Each number is 50 + 12 x the weight over its row's rms, rounded and kept within 0 to 99. Layers, rows and columns count from 0. The size before them is the row's rms in percent of the matrix's.

# q: layer 4 attention query, 96x96, rms 0.229, rows 95, columns 0-95
# k: layer 4 attention key, 96x96, rms 0.225, rows 95, columns 0-95
# v: layer 4 attention value, 96x96, rms 0.222, rows 64-69, columns 0-95
# o: layer 4 attention output (transposed), 96x96, rms 0.21, rows 64-69, columns 0-95
q95 107:65 61 30 43 50 41 51 34 46 53 68 34 50 66 25 22 40 60 25 50 37 57 33 34 35 57 59 62 46 35 35 32 57 63 42 61 66 51 44 73 55 56 28 34 48 44 32 55 58 40 70 53 57 67 52 54 50 44 53 32 61 33 67 51 66 46 49 48 46 51 66 49 50 42 51 46 37 56 42 60 52 75 52 68 64 61 39 52 51 66 53 44 39 40 63 49
k95 089:31 55 30 49 66 47 70 46 59 58 50 69 31 42 44 59 62 62 62 49 48 50 65 66 32 63 38 44 52 39 63 47 56 59 43 48 40 37 50 45 32 72 52 51 49 61 74 53 47 39 44 44 43 33 60 35 80 45 43 66 42 77 57 63 39 49 32 51 70 54 28 50 37 52 54 45 43 34 34 55 56 37 51 38 56 46 62 75 56 51 51 27 37 49 47 32
v64 111:46 54 55 36 48 58 61 56 51 42 35 68 60 45 52 56 44 38 61 61 36 43 33 60 51 75 38 73 66 49 33 59 43 42 34 50 60 35 41 47 72 58 59 51 60 61 48 51 40 73 55 50 71 23 32 60 43 29 47 51 67 57 59 55 40 48 41 35 38 57 46 45 53 35 38 54 67 49 56 59 37 64 29 39 28 48 72 62 52 40 45 19 49 51 60 42
o64 120:66 37 34 36 41 55 40 52 53 52 60 57 54 43 48 61 57 40 50 69 48 38 51 47 65 69 53 61 56 37 38 70 53 46 35 50 45 50 41 70 74 63 62 41 68 42 42 64 44 57 56 54 63 31 30 55 43 41 40 37 72 36 39 49 54 29 43 11 46 48 53 29 45 51 57 41 65 52 51 60 57 67 42 44 41 52 68 76 57 44 41 33 53 48 71 39
v65 108:42 54 60 45 67 51 51 43 44 55 39 60 38 52 33 50 46 55 52 56 28 46 33 55 53 53 68 46 32 48 39 48 58 33 55 09 39 42 64 67 63 53 62 38 80 51 55 60 54 47 37 55 67 25 34 42 35 42 65 53 44 54 48 46 57 63 49 47 52 46 44 67 50 55 42 54 30 62 44 35 46 76 71 51 66 61 41 46 45 69 71 30 59 45 40 45
o65 111:70 58 47 49 66 40 49 44 43 42 42 49 57 54 35 41 50 49 58 57 40 37 51 64 52 74 50 61 56 48 37 38 76 49 54 32 58 63 52 75 35 55 59 54 60 68 30 67 58 28 51 36 74 47 29 31 62 30 45 55 49 44 40 62 49 46 54 38 50 37 43 61 56 40 42 58 35 72 29 40 44 57 73 62 70 59 44 35 46 64 37 40 69 49 40 51
v66 122:51 37 69 52 32 48 55 48 39 47 38 27 41 42 53 34 43 45 67 49 63 57 43 52 36 52 34 57 41 58 42 44 45 55 54 68 51 46 38 65 42 48 33 35 39 79 72 30 36 37 40 42 62 51 26 35 72 61 24 42 58 59 32 42 47 51 63 56 66 51 51 38 57 56 69 36 54 54 63 38 58 53 60 52 66 39 62 54 53 35 60 48 59 71 74 52
o66 130:44 46 55 51 31 55 66 60 45 42 53 29 62 45 60 43 67 53 50 53 66 65 56 40 24 40 47 68 50 68 64 38 18 53 66 63 50 44 52 55 34 50 50 38 57 69 63 31 40 65 37 77 32 30 24 37 60 51 33 39 39 41 47 41 65 51 60 51 75 54 60 46 49 34 55 46 50 63 47 36 55 49 56 60 39 42 59 55 70 49 42 48 55 53 67 41
v67 105:55 47 63 54 30 39 67 39 55 59 74 41 59 19 79 51 37 49 52 48 52 58 63 46 56 38 53 67 61 60 58 39 37 56 45 39 64 42 50 45 40 44 35 53 33 80 18 53 38 60 54 49 43 59 39 63 51 40 52 49 39 64 41 54 43 45 52 52 53 38 53 34 33 45 40 36 75 44 59 66 62 43 53 70 47 48 46 49 58 32 40 69 42 46 46 73
o67 099:44 57 52 45 46 36 69 47 50 64 64 53 42 30 50 61 27 65 50 57 51 71 63 51 59 38 56 44 54 28 64 49 35 42 58 44 47 38 54 26 71 51 42 66 51 45 47 56 38 56 39 62 52 34 40 52 29 45 54 54 40 45 61 44 44 65 59 71 42 34 57 37 40 52 63 61 45 35 66 53 75 50 37 64 29 48 46 79 55 42 50 50 13 53 60 52
v68 106:54 56 54 53 51 41 58 30 58 43 59 26 61 44 67 33 11 71 50 45 51 50 40 29 48 49 45 53 66 39 48 38 50 63 46 44 72 53 37 42 62 40 45 29 40 38 55 49 45 69 48 46 58 63 36 46 54 42 62 37 61 50 62 64 56 46 46 48 56 53 56 46 60 44 31 61 68 68 68 49 65 36 61 48 61 58 44 50 59 44 27 61 59 20 70 65
o68 111:37 63 47 41 41 51 61 32 45 60 58 28 63 42 47 54 19 66 59 59 40 50 36 42 39 60 43 59 52 42 46 45 42 64 45 57 65 23 26 51 87 32 48 58 56 33 63 38 30 60 42 69 63 44 38 52 47 35 71 37 45 46 53 37 57 58 43 52 51 69 56 52 55 60 29 58 51 38 62 45 73 48 54 50 50 58 50 61 55 61 39 48 49 54 70 67
v69 109:58 39 63 44 49 44 49 70 45 57 70 37 44 39 55 40 33 52 61 35 46 33 66 50 45 27 39 54 47 64 63 49 63 75 52 63 45 52 46 61 31 52 54 45 25 53 39 51 39 49 47 41 49 50 53 83 47 41 61 38 67 67 33 24 56 46 71 40 48 48 40 29 47 43 59 37 52 35 45 53 45 27 54 71 28 41 39 57 41 49 56 41 55 43 66 69
o69 110:47 42 69 47 34 37 64 59 54 47 53 53 44 36 30 47 55 53 45 32 46 45 42 40 52 30 63 59 41 64 88 50 41 71 60 34 32 28 64 48 39 39 54 41 46 36 65 57 42 53 48 58 48 32 52 67 55 36 60 53 55 57 57 45 61 45 45 71 61 31 51 43 32 46 59 54 43 40 61 50 62 49 42 58 13 44 56 74 62 52 74 44 50 44 56 56